Part of a small language model's weights: 12 heads of 64, 89.2M parameters.
Each number is 128 + 24 x the weight over the matrix's rms, rounded and kept within 0 to 255. Layers, rows and columns count from 0. Numbers have three digits each.

# layer 2 attention query, 768x768, rms 0.0211, rows 206-282, columns 288-335
118111156075153122128130124149171139124142131125088095091115126142167128157108107099136148175079156101118140106171197169126126146132101169102134
157146133160156157145104146130154127102131100157148147144158113120168099147125140083145140114075138115097147110130110131102138112103193144110156
119108119118158182120099117087133112132107072159162160188176112119129131131123151120136089106137131175173128128132110131096156132123135159184098
128082106110128136110113114088132104123100105159140095102130139150130129120114092121122147183149093126140111073175099063107176143143141163108130
175123121151128110128119100165142149166128180135123127142090169119128096132075127150087132188133108121104111144106116073142118155113141099113079
151086133122174108148110110131170111090111162124110141121131117153165121122139153102106167153166129126129137122138149085164116127153133118139113
117136120111124102160097091111129141177103161166120089067133127182157106128103144144141112134096136101151103097098141136124124164115101088121153
133110078116144108114138138127114147105125136099116159138129141099082124155144121134118142120171161131097128134125107156132104122142086179152083
114063155117161148101098154143140100158150175157141106144170175152135131151144145109174125171138121123106132092141101098091150167118132152122134
123136153094097092103134140116117097109132114147103116149073125141144123113143146165171108149110147107124108105163140103141099141109104151154116
145139111140146106146117128146139092095111140127151175081121127086174128120144130116102162110094151137119164093122122101175155102146139138171141
117117153172135110093143148130101105114076131098128184157158130104169089134129100149110161151134148117104080122131164147127167112122104140100127
137163130093100136125149144116126124149101160128161103144141159104095137158143131089091125134145134098096143130139056079135084102114157146135138
156114143159092101096111162135136102155086136135163116113144123156146134117126153135126093145119062131144143155087123150130153145130159103179086
143165116151144121127153141118143144184091145130098105132196127141125172116117118122116142090053102126090126145124116137158157114141156109139128
093104164156178091093161104157138086105111065093144122105130144093161131108119098166123173076137112158144137134168065134137156128155143106096104
124126136098112127132157161132110114134137119137142117118140158109144106152130098144192128114123121125133118115129132130139145100124132146148114
142112136165152171118138103156192108122159144136129114118127123125129165101141135101108116123102136119101105120147141165150138187096118152135106
135109111149155119082106131115191133120124109120164161133161158132189112173118179153167151149154094073120188107106115087115132090122152109088103
133155159080168160155142131128153073078111136120110172089119141096132129142107139130161131121153090114126109141150140154131158134122108145140139
171125130091135139106118151165136143132131134112118193126156128134163117095139104099146110103153132128137145153108125097121145128116137151124121
123128117112157144112125199163124134094139108081145145101117145119174134173132136158138140144167113124114156111179120142139121107148125104129112
122142170153126125105136152093112137141137134120108145056150099092110142105112091114135114152140127123133174107186153124127151131144144119045161
126156170115116110161136155134172112117123171131159109127142132112148100134099135122112093134120082108146121146149078122104130096093120151132146
104143145125129124166121143133148115134118123153114112167082149123124112120175142115166082127086120106136071133184151125148107136142099134110105
196119123155118131139119138146164120114163087094157121090105157142080117115162133142139130124100114130149168137171185103114137145171156142123098
099137115167087117140138108136132120119133163115162122110114137089136141130134137125136130114119157166133120098127163176166145129117107147117113
125077106151187168140125164170123165157088100095125110122185110142144117138142144123128104127090138092115140123207144127137106138096124118125107
114157081145130117102113074134141127171118127157111091118135117076139134143107118102145108032119108096093129104090125096159123133088141154143164
127127145107105144189095145123123099167133139135113092110116139136138122092124103120149141148098097156148165151103157119136125086148165102106124
125108070156098175122118144094154141153162160174159155137174125128095184124126182141161127100154125108113158093117144117124148141077133158148124
136120075114141151117111121081125126135151137104150112183101094137114093130126168134112110131152158105115144149122102115145097124130149118077089
119138134113110117139156183114150113127116131085111151106098141105091114111123162091145120155126129185129138176133156143145139126155114097135145
146162119142183129076151137165169160153124071138094151118144165118106081097124138104150140107155113137127115118136164157086080142160131096150124
126119144112112145107116121198085123161114167104160114118090126074163142108172140100129124149129142117132154087151138139088182139138156123140144
167113112122120092146120138080099143124132128140101132095144145169130128121124156141141132119115143113120111115105118174087141138101101165130132
147112125126121129109141104108155171097156125124118110080153134165124132128099114135140173201127102143131124114120142116081089152115202111160108
120160144156170123165091132178099142115167105151159136117110152130092163117111170175110155090144138139134111112119140110136117131131145088136170
109109116139163134134105130110136117104124151120141138110154088119100103125099135106116165117166110124077127147091082139137148173097153131124137
090105182129149154160115123105148126111148080162086167114110149067152098115153107190094128167154086119159103101204119104103131107181145127122144
104080128118145130144160084160107148178130143114125100097106108092172125140096136109110116123156135066120140140105110156115099134124180095164124
138161095118139132210127110094113130142104119160106171102152148132143107117142135183115091109109071129128141148090124107107067120133093191109106
148121111161094110139109118097161118103081173157163069141144137129144161184152184124148130128123135096125139148154126131130134115139129121144120
157110110139119098142109084100087116120144147128167116141140128125180129128141114091139124153119148045162181130135098115127139132082172097145115
069155132107167089174129081083123118132100126125144146147063133134136131151121112158131128126169169122147085098180134121105136092153106142153131
093121118124155077146120169180151119126085154188188119125093128120067125127130097087128134160143155152074076147140125116102137173102098142138124
126158155117095114107165170084148118123089137119105104143164153147076137124127120116117125101144133128150174155137161127146119139096097111160159
160117132099125136108149165137133139154155102133141142124117151046167096126169077140097110093151140087096106165120109101136106167126180096119088
141179128126104133154124162114150138131125108121124107158157122100151089129112153120131119172136148114143119081119103093108123124111118155097150
132142135105116131121165158150111143137113112210135073168158129158174117105153100129112124095122174108128174135168090142136138176088093115074106
116106106141148128167099139168101141164124105127142188130135166120092142138140100119084145126119132152100085146103133109126141152122136125138119
117107119112111168173106118114117115143146173108117149110159127110117095140149170159118155166128107138123151166119135110066106173122091139165132
107150160149115143189133105123122141180152157102158135087068124145141108124133117139124122166143175123097112142130109152129103140173095126151127
148124110136133138131101135146118118138115133128130109119123129129152119115097133076105138161169117179158125147114153173098121072131113108165132
120156184119175145099125159125149135124098137157182114126130115126144164128148113085160159107139064098123128122112137106146117138109152119142131
125127093132101106146114124113086143146108138156114153117096155100124123088115139101097131108117115131122168084114163134108109135134120153113160
129114091150148149112104101126126142121138128132143133123150137157160129118127130127106156105150091141134092138102131155110135142132110144147137
140125116134135124125118136127125121111138113129104128156082114191113113092119153156148118137153120114113118111134140148140133145102129136086195
112107108077148118136127070120171112104107114149118148120117129149143132136130129168135128154112109115133135147087119118142109157109091093125161
112145101164157137141135108128112149181127115119115068094119143099117121143167101140127120138097148131142123105101119185080150135123075095158155
145129129136159135132147131125136125139147092146121123120134127184117140097117102147130153188140100093138101154144107103144128092175126141114161
117114095099115100136124108117105135134111157120093138158110108147140115129172105179139143152131143124165116108146094133102128096166140164089151
117115137162108129095151178181144105103080086136142118110134149117130128155126092100146139101117134149132135120124103120114133147120211140166141
133107163165147143127152112127130128077087107127102077157129085135129111137161159108137124165120172109140142093154100115094114119120119147103118
135133120139096105088110092134120101070148176131136123097135082125089124135129154109150181126135141117147109195134114075117160156104110144114050
132091134106118107141162095172142131117091154134151146090144156123120102107159104086118109106130151092134099116155160127144112129092121166143106
105105098143152088133138083103146143137130122149126114173132160152115084141145153117096162124154129141153155114158154150081133158118089121128155
128116122167101156131144106073133145117103095145119076129108067145150129113140122120137142175147139140100181125143134111140104106125132102116115
070101131148136119118141122128126116113122192154118113116117134142127132126154128088150103158137071134176112123103159171155111109104137123111125
134101122112135108079134112105115141156113141167118090142123101178134117116129109128125126106174134115156135143097118174124097099181088114139124
146119098143102140136100117107146145151102182120080106145139110140115102155118138114119146182135124127143119132121110114130091111113147168103100
117124154135161154123134099094134130111112151100120133097139151118104128114144160155149177167146123167102106110084179106109129100122109109134124
077116143151142106073149115140094128148130138121193151134123032135094153112155160141100106136096125129157103134144139165182156138139083124122152
148106077117100102106100131140110152168141105168116154093101121140097134136153171128165118139115134139155118137100156123114174116142087094131106
142134115097083139098125154140136147129129124131181123116130125114109086127128093143147154117130120139132131124107132101115138158124141112084089
170110128125156132144102164137141153159139137143084129124137165115126102183132110137123142131092141099105106126109138161155097147109158133096123
111109190139141131122128113150137126093139122137164130113113104125142140122127133139134157140126139123109151132135125136106115082094136127116110
# layer 2 attention key, 768x768, rms 0.0207, rows 206-282, columns 288-335
120088118077149129156120150142158121101141168138138099137131113171111121134160064088118110101099171145118077145117148070107188144134147165143095
115101129129149115110139102142138162123126167083125118094142076095107142122119145145123117183148136114145176159092126067097113110135135113109101
146136148200158101130130105182117128111170112107115120092091110131152115172089121115189175098140126069134109122104163145155140073156191141110145
128122178141105111078134141138131151192163125147137112131141163138116117127117098139109139104176131099110098136124132185181135143138102143116126
155108105105145083113161182098086124138128125165149133152158114129096157110163126136169162140072110130146148152162144122123091136149166129086164
107137116117096154089149110168084137152124111116073135128105106127109155173137092112127070093137159107141122113088103151143142142142133124143115
154115124122097137112181109139120147135127167143144134140086113098123122135142138136175123130134170126113145128115136111113094103148107149119082
140172114136158140125141149090115081142126149093093171125124117116137082076083139141106089146121118127092144111104122119141093162113102114096116
153144137133147154070143130118084103082110133135166157122120097116104126146150124151156138111098133123153150133106136077074104098105131137109128
107094129080128119119140114125119140139136134105120120162146105160096163079159099133074155140136151156153164099141105083134072152136159116098098
131118167109122080137121116153170117148171138124076106159165126141109136131149128096139145140129161136121106118141093169114088122119101119090161
121137110117102093184129101141112109137147089174096147109094153132150175147132141100082090114113101122096082157152164133139152121168125148131128
089141083164094136127094114130135131108120140137146149134126087121120090113115151136147124091109129093105108149079163177104116145096102110114117
119111163125151109144130124165157099111122114099153138130157109089111117145175127130119149130159126127120121113134172124051099098150131121114129
115136156112115115115113147122119149123165112120158138164076169120128088141112108166175058140126115176134130165174187140127108172109127113127084
179111106122114139092121152101141146106128102139150176130127096145098115156152112098141135121146155097112110112096121170155068160124144140122108
110129128152142122109130128142112106193124131108130119131137079107125152117083141094104116067170139138158118108083162109166127104139160090127143
131145133112169139095106149121140162083117127087123130153136084147149139078122166107079143091114103140139126117143100100055160141130116088107140
107138120155152154148181112130116081101125160084147117142108079123072154131097095118092132073096137184158124083100127149118089097144156142182111
120107108170136098094116159140190146184187093103123043156119105145152147100123143101156141142172171122133128083123092150125129095119149122158166
072128173146128142154125120091123119104134075147142110145151174129141147162113149105113107126101113102106130132084122147136105132117166169078124
116130115091039112131135055140150175146177102104149141152122135089064119146089152134120099111135134109156136148106125136131127135093142120115111
176128133159146103160079149141143127095124149186120138177127083119124108103059130147160137130114133147143106102142131087130192130145138113207145
085103128120159138122129125146137146132104129118118118126104136161106144149139126143084154122154156149113161118061166172127083128156126131123115
124128103079109146136119128140109128109103119098105078109130054112107136133121111126107125133144140145129154113125167141154133089148096146139118
109120116126145104147120121117145137107080165140118113122144065121131127140149203142159117149143156127127105110118072165116132099172110136114105
130153162101125154118097108132119124067188101116086142111158083137140128092112127087141127126117093118165121188112114128131143138140113132140132
173137136123135080141133162106131139133165176097104116104112100158096143149155110126124110122122110130136139103111128165090124111112118118114139
118153147170098153103141155116095127132135147145136155103138175143164114106114141146137143146147134142137120129124084102123122101144103104115108
155143128135135116105156093098168120132107122091097120121134123153113109131139127117101178121110155116137124090153127103149079125118121138163172
092115132148093139129132154152131131120084096144120124104140135154133104142116119145148135123107100143087125166122139119097135101141118119116104
129174171110161118114130156124160145142168126120122120111105164098111150117127142112126145153132067171129162161130117098130134108136168117174114
114080118141158145103112120092182132142173187143146141163137119169137145132150151177100092194161099109129095108157135118146124160113147147174139
121101167105120144144108130121104128101100133101152142155141140090095124166110141136128161103145151120125163076141141150118163114135153101133164
123115152109171144118148151082115139099127132128120168112152114142089103128144138110097111111158118129136120130084154112170103167155191089133100
083121097138153150088171136144180091123164181128119093148163137124136111151115143104153122142072140133103127113154115112144123120126128135145084
070129109135123134138157141134118103143147154128128153184119174142140143126168101124122109137129134183114127111142138118109155124108141142145127
131133028127064145117159108128108131102078115090114156135122127127138176101157138116132069119149109103084156150148128134147097157098133150136118
138115158100081124112160148149125095134112139151114125107120161129147111088138150093144137155119149073156130116138100118123070112117121121096129
147105106157112086120098100165139154144136083132165120152082153166091127161141106103138174117167142145081119155114109141153131199113109098095124
148164143142151103102155120111130092077139056127144172095159181104137110132099156132118160122124118163138167146099118094119149132143119147135132
171158127174079157143146119162132118142173120125132133113123161145166145146118159141110144202144165088097115172113158122192159153129121114155113
187098090158143153119142178143102091107132164110119128143114136155093152083109110165094126088159130127135124091067134156136109146113078131173153
126146173116127169145139162180155100201174153102120144136150082080122107151109174112122123116156120146121168149123076095054118085108132116113143
152162088170107083097113098136116137129124167090158101157135133131159135099150131117133125152145130114087094130124103156125123155146087145104078
117144122101108137135134085090107132114162104127106116146109132156143128138150130125122109126110098099165144140103154127127139100168127163054118
106076123182179111140144120158131155128142125132129164137144055096112144164104120114092136157120069071159107118125119130061130064123098155140120
077105147139131121081143072091111113119106131113148144151123070186123119173070124132137094122077121138152175115128149127140126128130163128087118
153118146111124118120132092159127119096109176105101140126092103102095216121135145149110106138152105146115151121102153141157104129091120134103111
117098146149127096141144141111171145132121113121197112099087152127099116139120109140199046104130102155111119129161136129075082059132144125118136
087112062119128099108153132129133176122140123100100143119113081114125148145139151136124076184113110167105106124120157134156121091154122147133096
133157125111075135102113130146137121144148102165127138102148139143141124131100122134158115155102129140108112097114111114126153093117133103073101
121113163088160100159135130141130123107113067122129157150160116132076116159121154143139082135136131104144129161083108184152180138102131105132123
117138158147138112120142156089140122142123152193066142161167120124157153118133113180145054079128141036135115135153095089149127148158147174110117
144114106150092156152144051144156123156136101134150141100106105139121153127126125138150101142108156175135064121093155118123170136125124108107126
105159125113109140157104189160141142092145096139135089118136147127062148181132135138118141111132121087170118116143103099076141144074129136119156
124126141111107119175123107145124123121116087125113112123126124088121141150147133137111113202094105122075116112154148131166171134164131186152141
167138102126157085130104099092082164129151133155154157158210156104135100171100137118097115114137164174097141138132103122157153152157163149099133
160119112136123120130163145168104112148165143148094131148126104081134106129130146048118115102137132119117167137122137124095085100171131133157145
168100132051158128157128135176121123124126104132155108158138093138115100099175142115092138121130127146144121152157132091126156129116166105098084
120143126134135128118127105131163140162110200126137104110109120078123142135088135143100119113141140153119140121125133153142148205090154102172123
139154130118093102088138157125148110069127174119187122124140141130131087154118130106151138111133104116135142144117115138115065140170105114123106
108159141131144106147100120111109112164131099107143102132139165134107097134155134147138157150101109135105135161191140104094094137114100118101138
126114112147160145119115122180142157134134125093150183155164140119128077126115100103131110066170096148111112105096150174171136132107114115184115
150127111142122104161110130143129140112151129101136123133156137143148132148118134143173101114149105144142097125131143133091109078149156124129115
115154142151110124136119122122125124127178137109149131139161114189154131096069068135175109179114150169115128114170101104141134144150097114115159
137131166121125120125121179121111153124145123098159159180167108097070123117145135106176105113163148120118132109127109156129132142078177129143128
183152101119147118136104169153145148136127104114122143097149126129153143130161138111089165063100133146124120132160142163126116174140108131123128
108128126080124168095167164125129158124123080150153130162146136104098102142099146140150129113130141155113118122149128089112140151199136083124120
116125128109111133118084098115189137099115139096143139140146134124128095118162141122136141133119182153107105116128174136160151150083151082097122
110145145139115094150139155121121102157160109081182131113128170116091175101133131140159114120108157101087109192156142127142110115135109115132125
130117094177135140104137109158124132098117120127124148133094141118115091109121148109112125122140123103156083178132093124143108143151172143167151
097077074176179118157100109139154149124130134159084126094139140109127108111100101125152161104139096145135128136152161140104105102109104107152089
096138163111176123130115122124120093184096146090164107149119122087122119156153087150117119137111133095144106138172136134116102147156078175113134
119136145153165129124106103126108125089161149143064160129110123133141110160074149151111122140092118122152162126133146114127162107146091148127112
153109121152133127106112114166138151104125100097144120149106153101118129111095134146150153140113118123087136139138112120139100141161156103128113
188137120145092163170145113112147111147094114153144139153127179104112132143140137119099173133144141124121121159111157161148130128118153152141089
# layer 2 attention value, 768x768, rms 0.02, rows 192-255, columns 288-335
087139126121114160096131114125158149091155123109131102115122122146113121138098133121124154117097140116153087114113120127111127132112109149128164
165132126126101129125122137139145156107122102118137118158147135168114119104138129129121112126135131131094171132186135141114160117112121100095124
143139132104112118152124123147130131154124115109133134118125115117116080109113152137112154087098149111143134103103127119088121123147122118114105
112140099121086144123131162149129120096155105173140118132148110143158114131113099169148111150147100141139109111105144139118078114105113122120139
118123137125119147131137165126115124126120112135135124128145137138133125122110138128140183124145122117129093126151141127155132146127129153123132
179144126126096117102125128159123124135118084100134145109165130137106120120161093116187145084104131153156132097140112109144134135138108166093134
113144108122118134127131173134070134118147162107116145118105145096126109126157118150128165121144136124134108157162126122102120124123127105160134
087129135139098174119128118121185089099151112083131088152102142159108147123120135150128121117116114130125139122134147159138138104113142083116151
129175132136114137174145112157149132085131112126133147141127118125140160144116151148117094118151137155126151085112149143115131134109119100118112
150104102140107102131112109134082150119110138118133135136120111111167133125122122135120114099167118154123131164070115136136141108104117158132113
167120088140124107109150106140143140110134128121155153144156151111150152114138077114152153122128133094144126098144091125185077135141135156150157
128120149138121134118139114119148137091150105154106132129120163135125107118133113135106098173118126138138141129152125115127149138134168128108114
110116167151134152097117138137125129105151132162126119149118136132080158123117107111154119153111110130133149124123130080139139178115120105147124
120105167138132149145119139146118141152120133095094156106154133152120124148113132131125155120163118120143108135166143107149126135160107115155105
146164126115137151112133078115127166128165137088149145130161186129144110117126140120101099093124155124145127131140138141113142117137119137140113
161122166110146128107136123117139150133093152140109097132116119093133124111086115146109137086132106141128131128099137125134150125159156100124109
114156130110122148126116150101103162151080118122114114127125175141148103126127161122115126130131137130145108094101130124129119129110132115128126
122092122151113133121138100152124150133139083121126140152130144117149100120122116128145111128143144108110103137125152120144113129163121140111146
125110140097149123110139170130141120150123120118140166150136091152121170124125120110143125134149141107111099159148091165123115133082120131123075
104090097133162157142113103105083152112138149123162111095141095143118120118142136147166153086140130085151132137135106120136134111151125131155131
113125124169117140117120106136129127139147136115115089120125116133140156134116098112139132173134137097105125115152135122130135114150155125144124
085118154142138125106121127106129116098126097108125117163136114101114160146092144119117142110101137136133151148127100127150122113140151089119112
108130107102131136099103141104128120117146105143152090142087101164157116128111141155123113173138132137115144113097104173152120125098094133143125
139123101103118118079146093135084163102154155144125163149144145125128148124150111120132121128175138124154133100129104117124115146134126135132124
132147126186140151145131117113130154128154108156111133129131129121143120135099138150137143162154138160123134082152164102147134131159085115132124
100143118149093120099139119141095113110152145103167140119119154173124102131119142122158093121148136146105090107121110087144093157087149150110088
138133112118094132126122123129128151133129127140133124124145116100129119161155162137129145119125144130131122107109105089132126127141123110129163
115152123141090098142122109126155156151125142089124118132106097085108100134147152142106142118109120155130118121130140151103125111120105171159094
090106113126121143107149124116120108138155121141114121147094142127147122118126150120104080116163122148136112097168137141117140141139156141120148
151155124120124110108138143125119135119133114108122146147099114147162128129171176087150142114137109145100123124131138123121127105107153131146117
119100127179139162159115077134096109111148114105141112112105111115071119128102095081145141110125126126111128143102137134115142146133094114119170
132100104130105136138136139110126115173129129107089098102144142134090132125089098152091125136121144133153152144136138100153119119112114153116145
119109137118144136105125128144141117150105122128175110130137128124097137138118121115152100115158131135143130124178139146080117123132100113144145
085134116153115176097122120145152134127143083108125140140109101174161130154119118129148138101152157158130096139169141094143067076121142111120149
143091105142171089146100138133110107105141147149138167147114156128126117127159156121097127139114142089124141148173090132132105122171087158141157
128117107141138126159166128142103145129130136079127120108101146120102100143134171139104130099147112113104142141116121150155109153108117125126105
083094129140170158096125113131140121129089136163109120123105136105120145117122163119101135142144135130140122145161152116153085155117146142104137
112139111129131127078166134099109149152150127151130126102130140144156112129153127113091152121149151112132130134107144107139143136123165134141164
144114165108123098161133120153134115113107156149111119112140144129165117133166061131113092141114145155136130137133166109143101122119167115140122
109134103164083117159119093144109128105129144114126127125105090145139092138132103163145112166109137099138099147156110142138117130128105116107174
083151127136084135124124126129095115159110101121137111129064112146144098125144144160114122135120116110113120170120117099178127104113119137135137
123152133131117183161103134138073111094134144126088121129138093102081104157128129089130179130124118143120111143140139164165117131178152115179130
173176131135137117112123107115110172119101094125136116135129138106130138121127134146097125119148120109120153124135158114113152131133172111158142
151133164100134107103135140130152137163091103134129127131134121138145142148122107126126109164121116151121104144109112126143157117142119109121121
129129123105102135132129175118106129105128110149128096144117111171091099109152162157120113167139134154146101129163121140084137119125129120126122
112094151128131099115148165113100118098146154115171113095114162103109119147131162125132125126114134132135153105114139123141111103141133138130130
113153130144102137102126122127130118116115147133149155140119130113162132127096107137147123111092133088094143139123124157116139150143114138121105
129137123129148111126123144162110152105115187149133123131171105129141135120111171120140161095102155136101115143106114169128154141138140098149116
116127122127151126143116125142123115144099105089133158132126111088139086122110145116143132140124114148141128120102178139075144104141096131142171
108130157160163142131156114166106137146103178144112122127145139126109127122132139094101165155163140135144127131151089121138115122136119149112122
109088112131077182091138136124134124170152124183149119093127138149140116165109154111129105114100119106160133088078125116077168099152125100119100
098133112092129112126128120114121129127160176106128147130098109110124110141106140139088121123106108138131142118118137102130157091139137127080113
107117131127130115157097115087101140096131113119128119133076108146095115085121112140119134134134116150142120133138134129151106136126104131138126
162181107155145142170123105134134135101128131138098137119116116093099150119110107126134139116110092115089104112151097107151090155143101089118128
135150169083141180121161158109169135149157117105131146115119175131108148095113145095112144128133083145157115111138133141166144120137152123150109
175118111126164120130108111117144151097151152104106117128116158136167120135155161124115113128101142121145134146121136152185104086129151138121129
148137122107118149108136107124147123152150100140134160140147168119128102128130128152134123099135117141134179122118142110133129151097122110111121
144145145093124130154127102167110158118130133124128130139134105134095105138161123134129091127106133084135093085117095117129124133137167117134160
113144105115120088146143120162115127092141149132132113123096141140130145146101129108107109156119116116129158121137147133153134135124106100105114
125117130156120120152117115135146134145127139130150139126164095121127138125105157129180126135122108109144106138141109114141102144139128103143111
154137142108154129124138110130096145120133108115115125139104116117134118143120129134091106144122153125133097140127101118094111116134121179148172
121115114101126123104130114134133145150130105147138145139132151109131144131145101165136131155141142140133113106138096156091117182130159143125159
151198119118121121091152110124134121150119151107106142134131112101075119131102130120108121129162131129144150151124143117135146095125121129128150
154087115110142115126124142126096133140119127133125139160142125125125128086171142137132115115120178111109132136099060091141142136117140181108144
# layer 2 attention output (transposed), 768x768, rms 0.0256, rows 192-255, columns 288-335
119123107120149137111112112114148125151107117123117119087128128123112159145136115121148155147156140099147118164112128109144100154120142140110114
138147122140124113111155160163114114139146118094147136121145167133106101134106117099112143098129137176135110120122117090101154123122114146133137
153128105148128113113136123129133131109139127130105124142103122127106142111128097122145120137139126122104172135132153139144142097115116131147118
114152134134149131118116124150136142128138142163141146127117127142127101145135136132126129150166146121160132153120150090131108129126137165132126
113127098108166097117148119121131159108126120156141140128126139119120112156108159115126124152155124117160131153101098120122143100137123090134086
142108139137154114110158121123112100149131157139121104116154161132117151136127140157155129129155138126084125134112108125119101105133138120129131
086111121115122155146157143093125103113144140136148093116099139129131147129105096138110111137130100147158128113132151094147097099140106113153119
120150123114106132146145108155158110132125159056128116110122104111128119141140141113166094127151153120152148148132133137113112115132115102123124
121141079151113167132118108102145137117140094115106095123121150111166120111141117144155130112123151151135145122125119145152127109138135151118127
136106111128117167119140107132103129119086119166125162147148104148155114159118146120101163141100123127157116132104116128118102103128137116175148
146158092132147157126121096142117141164116124112151110140141130143159139138133142104146141138134126121140103126117135150149097101127103123109154
122125124106101154101094125126125085125114138109112145155105127118118133142155090120143138129164137140117138164162145122100119136107127138120126
113133102133136096138126116146114130123115133141139136116105137121083101147130122096155113143096127122147141110144142143127121132103076124114117
109127128128131141115136130137111117144106162114109111136109147139122140131091100125121113099162104080140150144112139155117145118124140150129130
144130132122109141123131144125139115117104119116099133126165113123150131133085085140105140134154118128124127111148149156116140126131123116174144
144120099147139140110119118115135125150133152111121150119137149117128127112137145134145125105132110117176128110151158114138098119142158117120161
129131111127150102128142120136138112132140140106100106111117122144147106106138146093156123161112118088116112149173148123156052143151118110117126
128117136116156102129137174140122153146130119125144134140150145172149144103151111112152134115121120116123141159125140126126151139137121125130125
130145119105151126162141141112093093094121156155125131134140151118138135131127144088128117154127126134109127122142120138126109146103157146143149
146122155128103118143132121124156099106159163089149136128156140113128166121171175157095134148134144131120108129114135106111126155139146139138108
127164128089129119129116150131101155137133151175108140112105149150111135146133133098154148136128136079099100126134113110130131121116095124157143
134119103082105125120149150151112139132097129107141157124143139080115128105088136145118119122108143148117110139149133123114116132107103161128097
093138111125107083129119186113118152110135144115142124134169103123124137133133111119108141140098133176109126145110138081117112170144160112125135
149129142126111126160144108117135121125107131125131148116145128138102116133136116122130136127126151102157166142136143113126141164110144118114113
138121124122116130127151142110151145146117130132136166110137123153115137135157094107141142104122135128132118133129136141139100156115144107118104
116110120137107142103140147101121138130145136132143124135141135135095112151082122136125098135105151116110147137151167121104133140122139129129133
112135123094123146114123109140130125147117135151132115140116142140104094140124122084131148130152128134156132139128101117122143102141137165105115
149142113115113132108139106142132123153126121152132121127149123146122124136084101133124144139137128133116127105115114125130139127122112149121132
152117138141146166129090132106140105096097105132155130126116101137126140122147142065111129146122143108118125153122163142142114112101130112151131
120120127117116145122136127118114123136143111111125095124142122109128163099148141131145132105135099130109106129082115138130164108120142155146110
115145142104116157114130126123141108131125128108101079093133113149141129108079116133089101131164108110118139110134132104136105160117108120105129
146088089119118133104134119109126115164135138132126121121131155133122112098130096150115135111129145111133112100120098161111104139138147120140121
086133122138143154134104122151124111074128131125142096152150103121127150174153102114129088154115105161096131130118144130103130115125117096143124
066129178165133104128156147132142151140161092159129143142128159153120169123119145135134134122147132155134130132111106127078114136104137094110144
126135149100171123111133156122141125125108113128136113138137153144146134165125125128106153122123156150147134144163160089104142158127120111130142
138120114122121139117144140158134142148147151130091118097147123122122119125107159134131117124082134135125143150135117109151123146106160120128122
144075156119174120163157101139153127122144132126101149108124130155103157116153160127123119128109115159127130110142140144121107144124111132110126
136146118133142109111118105087106125133155162152155100125109132167129156131134133117147135118115140104114136107104114088144117148119114111152097
134144119141154150147062144141149124116154147108135127176161132134136125128152140097124121108197120108149123143108124117145150112128127106129141
093127161112135133096126110140141098160087139137119132129139104128126100161088103141125115109111117156118149143124115126088142121105124143118171
125138132150125143119116111115154141135165128119149106137120142120166122126122118125117123117151088134093168129124128164135131131107104130125122
110118133149099136129166110144129158111161134103127119118142130113104120149111112141139122122130118127122124163162099154094118141072136133141133
133105142135137124140121079119144121144149108089109149117124147119146128104122118170114134129128159158117125136110155132135133145130104126116120
127143124133125147124120117124112118142151120140165158130135119155150122126118145106134123131133147091121104109153102122137110119122116124131125
158134136146162136141140160126130129086138106114103121129106161117131116090117168133105127142105123116164126137128131120113137153117118115135171
154132142156157147113147136116171139161165098072114134115119111175110112123120069141161110141115131137123091148131159151121100120141154195117120
143137121124109109127114104111151143112139134116146134146176094126161130085117119134079116151142142167143124100140136120115135142147149120109115
158122141116159102103108159102099107105122147080107111146117171103118147134128100155142130097110122159108124134147102105096111143133088095127153
113143119163156098130087105176117157142109138118147155152166113132100120109148119111077164177134160149139087153151170134102154114106126104112147
142104154120162129151109139140124113105084124093106115166117124078137115177124151098113102106113136115153138135144172117116153131174097153150124
106118132107096124127082161133116126115133149131139167095127109144111136102121147114141145168141117125105134112130160152136192145162117164134149
092149139150130143133112156126132129137133161160117104126135148127139149101154118136161168131120129113113133160140178153126123115117120118137153
083137135133151149137129138145084117112126152143140138138123120124144143059106143132098101150180084101140142171130131125120111127149126147126130
166179126155131121116147121125140148135125157165106126132115143122145101145130137124148138103092106094113146103151065132132112115124125110113131
134137153117133123150150149130129118124135098111102126134105156125079145116130142132117129121167104142152118158121101098124145112128125127148137
170149139145142118116153118114123122140134139164111135104152123162102139150130097104189157135158135129144115079114147154137115096143111132117109
148113154132122127145128141139162131080138108144121106113123158170143149136167142123147157136113142146157138118121128126140136182136159109138138
126122131155116126138129118168134126125164137129150094104105115093124111145079124131156149120085132090110144131129133154142162121108117121186106
116121139136115112144111150130124132174128143138155182121123157139137126135134132135134113116112110164110122151151110152131128149104138121125156
103136108115148136141156143142119125142123125124123122120102127121124132137100118117147121147127091142119127128112099102134091140147109137141070
112131127116153119151139098117128125123120143096128087137140149119115121127147150142083143139157119137121135129150132114153128144135134099151137
164084153119118143133164103096110146105140139134098090121133142138115163165116126156135137114104154106114104108113109142123105154118141115109115
116121162127161140166113128143157126119131136093163148116140115099167168134111168143120130092150163178096155130137135124100141103131149147126155
135118164143122133133137116158124151136143126133140141138163124109117098118111141084109149116100135127146103129119137141120147095125125111136093